Weights of a small GPT-style language model, trained from scratch on English Wikipedia: 20 layers, tied embeddings.
Each number is 128 + 24 x the weight over the matrix's rms, rounded and kept within 0 to 255. Layers, rows and columns count from 0. Numbers have three digits each.

# layer 11 MLP down (transposed), 1536x256, rms 0.112, rows 1361-1410, columns 64-127
132102118147145097112154140119133125099126133130136128108151131130113119099127126139168149173146126129092131111068142100164126116116110104122208142129170129163151092194113122098126151122137147
118120119088125109114101112126133105164142125121120133127083124087106123152140168147113060149135077115143134110147147125131128123150142116161130108162145125111127111124130098147161118174135114
107101117139123136107133099126139113175147066153154166131157155132132091122165108125165140107146158138098122132140104146151124139152131149145161127114109115076150202138114122124130160142138143
098136135152108129148146138122109131099156095101140114137133132146130167112135081149118173161111111130164122156115112109140083091154150148137121106143122146186117117119115164146147113130149124
133185149156151134191129080117104195147113153114136072119124125141085081114138103089129115126107149080142068128130161134182144143121113090133139060077111115140157091119142125167098135119130137
098167179129148107170145159126126139109147153136094161128129142139138114165102112100108157138133119112168106122119113146085162125153146099104138096166117168177098146128102095126122132098115136
157116173105100130118143181127113093139128139132136117129107132191121110086138125132125138126180099189157141138172169107096124077143153118136128156116114142089076180143160111115146085116132130
111128128100142104073121128093100131134132172110170099130127136181127093086129130156149194061131104116154116080149137150130111144143122154144111127098059137133121130127132167129107140095123095
111210134155122094106118101128110105087118142135132124157126095139128098120098128109126145100146131157130116128108114132154134094111122156132112139087096155158121133099091131106117120109111100
102124150101124131105099137121121123123138106144124127150098144097126149163104095173138085127126128134119150147140108114142086151109103102152131076162148115146164119156133182131135079116119140
101115145125151120145117046127099116147099137166124121142151133153106157094115162128138128127100152148138095117125130147109106129106122124123161104106146142110118115103085096117149145107092112
104098103146160158143122105106170123153108115132130141128125144147141146105119130157142158085130133090104163140140122148122160076102078118116123138128102069103146159090121135091159157109133128
155154136076132103118133113104110115113115131136093127189125117108129129102188116147115137139111163132190140124110140099093142145177142113113107132132150113139141159118138107088076152154183152
158161112149081159117120141111132112108155104136093138092140141137092106159158114104168148141082151104115135134163100112135124118136134118132079101130104160128121113131134123117140095131128141
169142072183120098153126117107177110136085104120131136139144146132103138121180135158120114095147147103121131111076109130102122151149112132166081115157121136172111146118176115166120091170133135
110127161112159122129153150143138123127089106107097130150117159146175124097091190140136145151114124129147148127111144140140097113171132114134103100087108120111154122132138134125095121162119127
140100125132128129117170129132117153158115152165122172151123105135138115078150116154104136129152120103120119125142111078099125146170113147103103140133096123115114076141114109111119101118149154
155120113131114166116134096114183083137161097163153116147148126124116154142107098137164127056129154135115147167129133142113128133124187114124139153086116072112127108122137115110082153110100117
090135126117161130144122112070090132089133111121150148144138113124140170111142131106146131184131157146112119141132112113117144142095111154105121123183103110129132136138146160079172124144136143
108145095125157161144135123135158096147157144120125125124156087163105123111150112132120125153156106135142105149113112085129118151142147087134130152150124144092123109164140119124138165168097112
168112154093128112150149159154140113123074137129120128110094148134140135162108140136128141167135110106082111141128106161124119137132155161088125107115163118145091157064105159160126123180147154
121138143129116143105122139163136123122086132133131136152143150137147146157137128071136109133091132168147115135103116151098164150124133122087106149135142106104103144148101100156135178128143126
156125140136123172167140175090101120141109133148120123127154136130123136133155095107132165124121128117137125082184145103134052117135129159118077102140134164146118138151135087115138146113147118
116132118146134127065145167165116152157118122122154190183084130143112131106197128116111125137110165161105134105153120095111116114106134126137145090095166117167110121118111118155100146112086152
122123094109130101143123159139164128171130093169064103163126116147143120090145135110122114108144116132102137138136190135156128117118094119101163115173110117162101115133107125140171158093114099
068138116103166127133129134114121104156170122169112124164133110088157161127133155109196088120108144115120081167166109153114131139117116127139105122160127137146153140144161125123107150152127116
100091085096141135141106156120106126166123157143175127135115135112068117091168159120092132149066114149086155138167097085121153131145114123090108157135127100177081152164119104163118173137091163
157158093101115088125121105121108126130142122125110166131150121101151110085156118137122102115141106058111173091123105115149132098157104125118154101115129177136114145119114135143118116119158112
129101145137139112132094097142123146153123134146105141111123165120137130155096150105124133112152127127128127128156129108115137090124139114185135146140107157121083127139073114115167156132164127
167170141186107133146130165074111101109167150092121124086087130161107141166168169134142099135121082098160108085137107134159139102106127111065107108172127135118151127162165102114102140096129132
132167146122119176130172145129094120106154136148134132110124129156115147120141093123112136107113093156120182151180110135074144170139145096108142158086116128113121099116113118126146100176105138
116131134132129121146160118187126129159127140167120126168138124103093161145117133136138118164128113098145124076119154118130113093130149111137114118106128112105121141133163131099132118126097161
150112134109096141161155111123143120101119121151152137139083130127112138137119138128181122113143094113160106118130128058148109151122162136111119107109131141125161166116165079108119127148102110
142145139098142136123138153123113152125157164158080092135147163145148146145153057124095149212136121130129126132108127132097152097087107119144120122097159086125177149146092142124092114135129136
115120168165136128110110147162157135140120132106182126136128163141128165107084113101087124182116149138110093148113137190102154119140166114160122159094150092131109125121113106139072119115104096
106152142127127150142154149105122115105124128101139129164156100171081164136112136139079152136115082123130117140140153162106133135082123087119149124107147126107157129096106106128153156075173171
112109141128108127137122181136111139138146145129096113113112149128114117148121156137077141161156152148105186134122157146084126088160129106101066139069146127108154110145100126142157105133114125
112143154157167105181095147134139136128087167156098104131119100080106135102107105098117124129142095171133138147115131092105109146129134122162104134142107152110141119114161124169117132134122123
117117138098128129134152117151175146107125111085161163130138122112147170123076118132122123119134154152127121145185079163189105179151135122097136111115114106168125121110156159107166117126143101
126160113091105120125159114147140144103152133141108156101168106136121118067117083136094123126144132123136168120124167105159097107124151129082143120091119107176144130135113179157105148162147166
148125067132141135145138117110096109126129147170138129122105137135157139113126140165142144130116142115071118122127146110124123134115135121146169151093091103121120110145183111108101145157170105
154093123129082155112174134136099094176136165115145134149138102139156114121116131115150112110148117130141142105098110079124117122117143154087109102102095134141099126114158147108157169126128124
145144124121148118130141107090151118098111142123152093168144126120114125123157117129152113116135137114139118119146119174148162117108109079099139110149102132141125149096122117077132080162142164
143111112158114170138124130162144105123162147128156119098136114095136119129127131152125135118109156140128095165123113115155117093140140135157147146139146128130106125112117131116132138152110131
106140123090139107126123132185123104130134181094162133119124153121096099143142120119107144142124112131148119146135108077148139146124137098129151090134180127193117140107129132166135152129082132
135106103152105097152147157126137149140163114135124110109101196161124113063125139092157141101105129148129131097167127113126092126114127096115135133149124119130109144129101142132152131084111125
131152080138111172135149082134112159160143137090117137106135131086125120119109122075150126133121136142108117156148151107116079140132162093079120125117110147147158086155127134169096098116112139
111098127130129114146150165110173105153098152125146095130126138138122122113118151098142098099133115095070106155131127119123139144179149117129112119115121129157130150108158157124090139128089118
122178105119104100125117103151150104145137146108139112135123142179135095114113083136122126121132156156130129128151120071125116119140175125136142123155076158142122114107130137126135143156142061
148140126080141122168144118127120143147115101130138115148114164127150126093124103106104131191115191135118096159138108147130121143148119119148114111108146120127140170139138126136158135128167108
# layer 11 MLP up, 1536x256, rms 0.176, rows 1362-1411, columns 64-127
117192099140111127104168174149130148124137107115135149128108080160135125104151140125125156110161123106136136109134094112090115139121138137105137155091111119142146157148116134124142106135126143
149124161132101108121122145147130113108101112137120158098159109164114148140178145139201131121158116118176121136134133174110168112076181127131127196126135137132103145149139153163128140130098105
121128163077154068113116186132101119167125116137117169105131115153174102136167143103103108096134107134083121075098135096104130129121129136144098125122163127092130139140089142166105156111123124
120137160112144108109147103095128104141131092103106183114123145132162114133088131163109148163130124130133126134121073138136108158068116109117186142184134146174142120117116095095123128123100112
116104146137126125128165121166110144141114153095146154176107089107132103156157112105134170141108074116146127113111151112162163146126143139092157118130128103105148136122104125141158125128167083
186147136178163124192125165126139150100078094172102102130115097106116128109097117150108113156136111137140132112153122126130102161113094148162133189104119170090133159144099109091121130172161134
130148145099118116120088084109104146113115124164081132189114134137120185119114121140109147097099137131130125140105165100115140139151112117136124120113112137103175092135099103168105157139138139
127096180155139138112116120122132128125129136096132166158157122114144097171083150112169111148147156137153159134136106072176126132138109112150146128120106114080152123109109133116125110138137125
145118086144137153136151114156168141139114126112101143120154131137126159138147141096132157140150134114136113077091107096163132122140124130097149114121128128100139129145113114109114106122141130
130110130143110097184167141147150112110098121130104157133132140117126140141124161104142184105094076091151162100166143165111122130118125158139068171115112156102114115115125146143099100144104095
157131109138127123128157139178105084108126113133127081150151097120134102145152160120111164144151088155091127134121103121145139126162144156173135072138130152123122111093129098136170117145110123
136129113095114157129139117131168104101134154120091109102097103164132124108103190130078129137161212120108134158109119144142154147063126106111145134120150111122155118099116119117114157127137165
142136098087146124150132149127139150131110162133120137162101136110160120107123135148097109126159098143154142109108125152093143124120120134100187108120139106100151168129134178140107130130151109
113115097087125110125105155139117111102105082127155116133155129149121145138129106145111096154144074095111100112139144110123143150104098095135117108122125094138112089144120113164115145115158155
153124131147124107142150133095144103109106120148188108142130104131107125068093167095136114103126130129108156182150109157099134129135084139090155155134098082139118138101158105145147148109154114
099135150126159168121168117124106099122148103076076137081120167134113091137110157124099093162120147124081115122152131142186112127105149114171141131133148145117169129154116115116122136153132104
149145089109109175157137151115125141101103147118122142133137120137155118129125130102122158123148114104173146151125154133120150121137172132096101109119137119158098147145141139144108142096172131
153142141072097140130171149139084146187107185160167121125168146092129144113155100095187128113137106102121160135122109120125143161135108118138172125159118152102192168130157134096099115122127094
183157110131157125072155138124105129098096128116124125100174105136126115184191103109152142149146141093098136129137115134172140177108120125142132117124080095134110136149092128138109138128134095
120123129117104122119125158120145109131130090110113111104121069114133081071121155093097153159086150110168119133092135110132148138093145130122106098132158131103112103098133147120128104114132117
104102093167109128183150148145162120196096155127096116195131107091144120089107151108128086131093105114117112127087135160148144178159141085075142117120133120127130085171132138125165131126158147
152153150148105163129129129162158133110136180125166135135141137118159115124050153145133123162080155118143134156132112150140112145125151090161143109134134087154124215123140129108148120143124136
151109098129091121131136151125117162134116139107146082083141142125122090157137111098120152121116153132145132107132115134141120128104116137091164141148095116087104172121110103109136152113154143
141131144141089099128060145153114163098165115166184124137149128140112106111130163130091160146106130151183134158116110117163143118145113126108156081133143082120124155156157104150115139127124109
116135114132102121106150159116120176139157102137090141115158115098093125094164153120140159091097135125161150138076121160128091127129136167086085126147069136152104120158180123084140125114148102
150173105115156099128128130126107169144156134136102078166141138149123102078170142092155181129109122153095185127162134127096115115139122113161120141143094162152104128157169141189108128138122100
129146125130140120172131157118178135104147175069147117118159114141156166115065162116119123120102107156124150132130104140138145114121107091114104130147123134133136128100113063068124169112122129
136172159132116131132149142127121144123095144061129136081125150132158170114121123097084133090148131137169132138147153140111154129143108149151118096095146172127120173091158122172125112124112088
136147130112085134144132177127124129155110144100116132113134093085146100159125126161164172122114134127145138105124154092106086155154131163128149161145110145116146177107128113134149107130125100
139142156151093129142132131143107111150165115118118091135138137145134140093143059125135115060126175137176142138078164146106127174111148142113135177117133106149130151134137141103128086112175087
142112139107147138163119099094154142107144128096149159113141116136161132101123141076120084081118134122127092159132119105146159114134136156127126144124159146134150161134111135175087147119147121
144168117140086135175131100108104121127099113161107140110131130101153139145125102116099134168148127117161130138137102132116101114083139101125140156122137113141094124159075155126173132147139114
118120130149117118097147127124147116137137113162151150144141125124137117111133192147120137088095117122078151118120136133094109141111129114129121148159112147167119111134140133098146144110143103
169149159150117134119137125137138154134089106130147143125116126109157109146123127117098121110138134132114095167153121129131123147112109132124140141138150088130103142104126114124097125170132095
160093123161132121128146150130152139118123112121115165152115115163119148127155148146121137122157129140111127112131100129124115100134125085122107149153081124130119108123099090140174100078116109
152153128129123093092142115110128101091156128113159137132162135134151098115072107145143134134098134092114093111158118129133165144096145146175161126174131173144131188121174121109126115123146121
154115153141142138111132139120158097124122108120150078097133118113135093128095112093155105115138128147118163115129160090125127123130129154127148109155115155117176099157113135070175139101145099
088108096148124120126121162128084124155165192125124085125115119141126129118112110145099111120142153137163160097174131125147139170113163141123140156134173123128135130069128110117134113117118108
134136115096146105117133113140111112130115147152104109121160096149180152120194100119114122135149131137119143116097132130120129095131134108096160141150127124178102133147115167145090105165124135
121161159115123138143132130153121151121180175108139104124130146154118139105146182134131088141122169120104149132106133127119152116152139142106138157116112129096112114151114130086150128144140129
116115148092124121170113105094148124135117128152106142125164139116135149121118145110100101092105128132124092148134134121123115078131112091162107154142122107159152120148090097152089152136085164
118121128138100158085106138094112106156150145085157117129108153129143105096129125110129138132123164140118142146107109104112151119120076143107138120175136152058148104116152140145117192155123155
135108137164139098165144173152117115153121166172109112129102155149148136086139115117122098102080082133188115124127137175177182109110118101108132114120119126125127165110170129151124092116105154
149097182115117079119107128086095105168141128126135110140106107113137088138107104154133119137140127140150150119094129137118136118105125156105128125113133157122152118133089118122135122146108101
168108138096134119147187127151122102082112114133102133133133091125141099113176149172109134151146115145111109103105143097131127132170083122158145122137130108115068140165101166126131106140166137
163143133138175139141102112173103124114117113180107165131126134111125167158091130135145111169156177106095103150089126117105152129097113157106129114126132129048150102134152107124157215117168116
130123122163110127128110145129108162058158093132090135159120123139134100078145101120111139117115146117162098145088138153112146129198121130138127161135117095100132142132142124121140107130162167
169114108184118101153118136139101115124104110156125123154132152123143153129142140178133106110139127111109108111140129159131127123113147089081131135147102061103175186135133138113162130123133141
192081103103133139139137122137109126153108122103130141136164116112117160128126088129114132111122150107131102144107122134130151155134153130181090148125096160097116160104151169115117111117145061
155128128131104177103138091085120152127120135177094155091138160125121139120119157151170169092116155141154139129138150109131097183168142102173112163134110113110128128118125110165075116118134104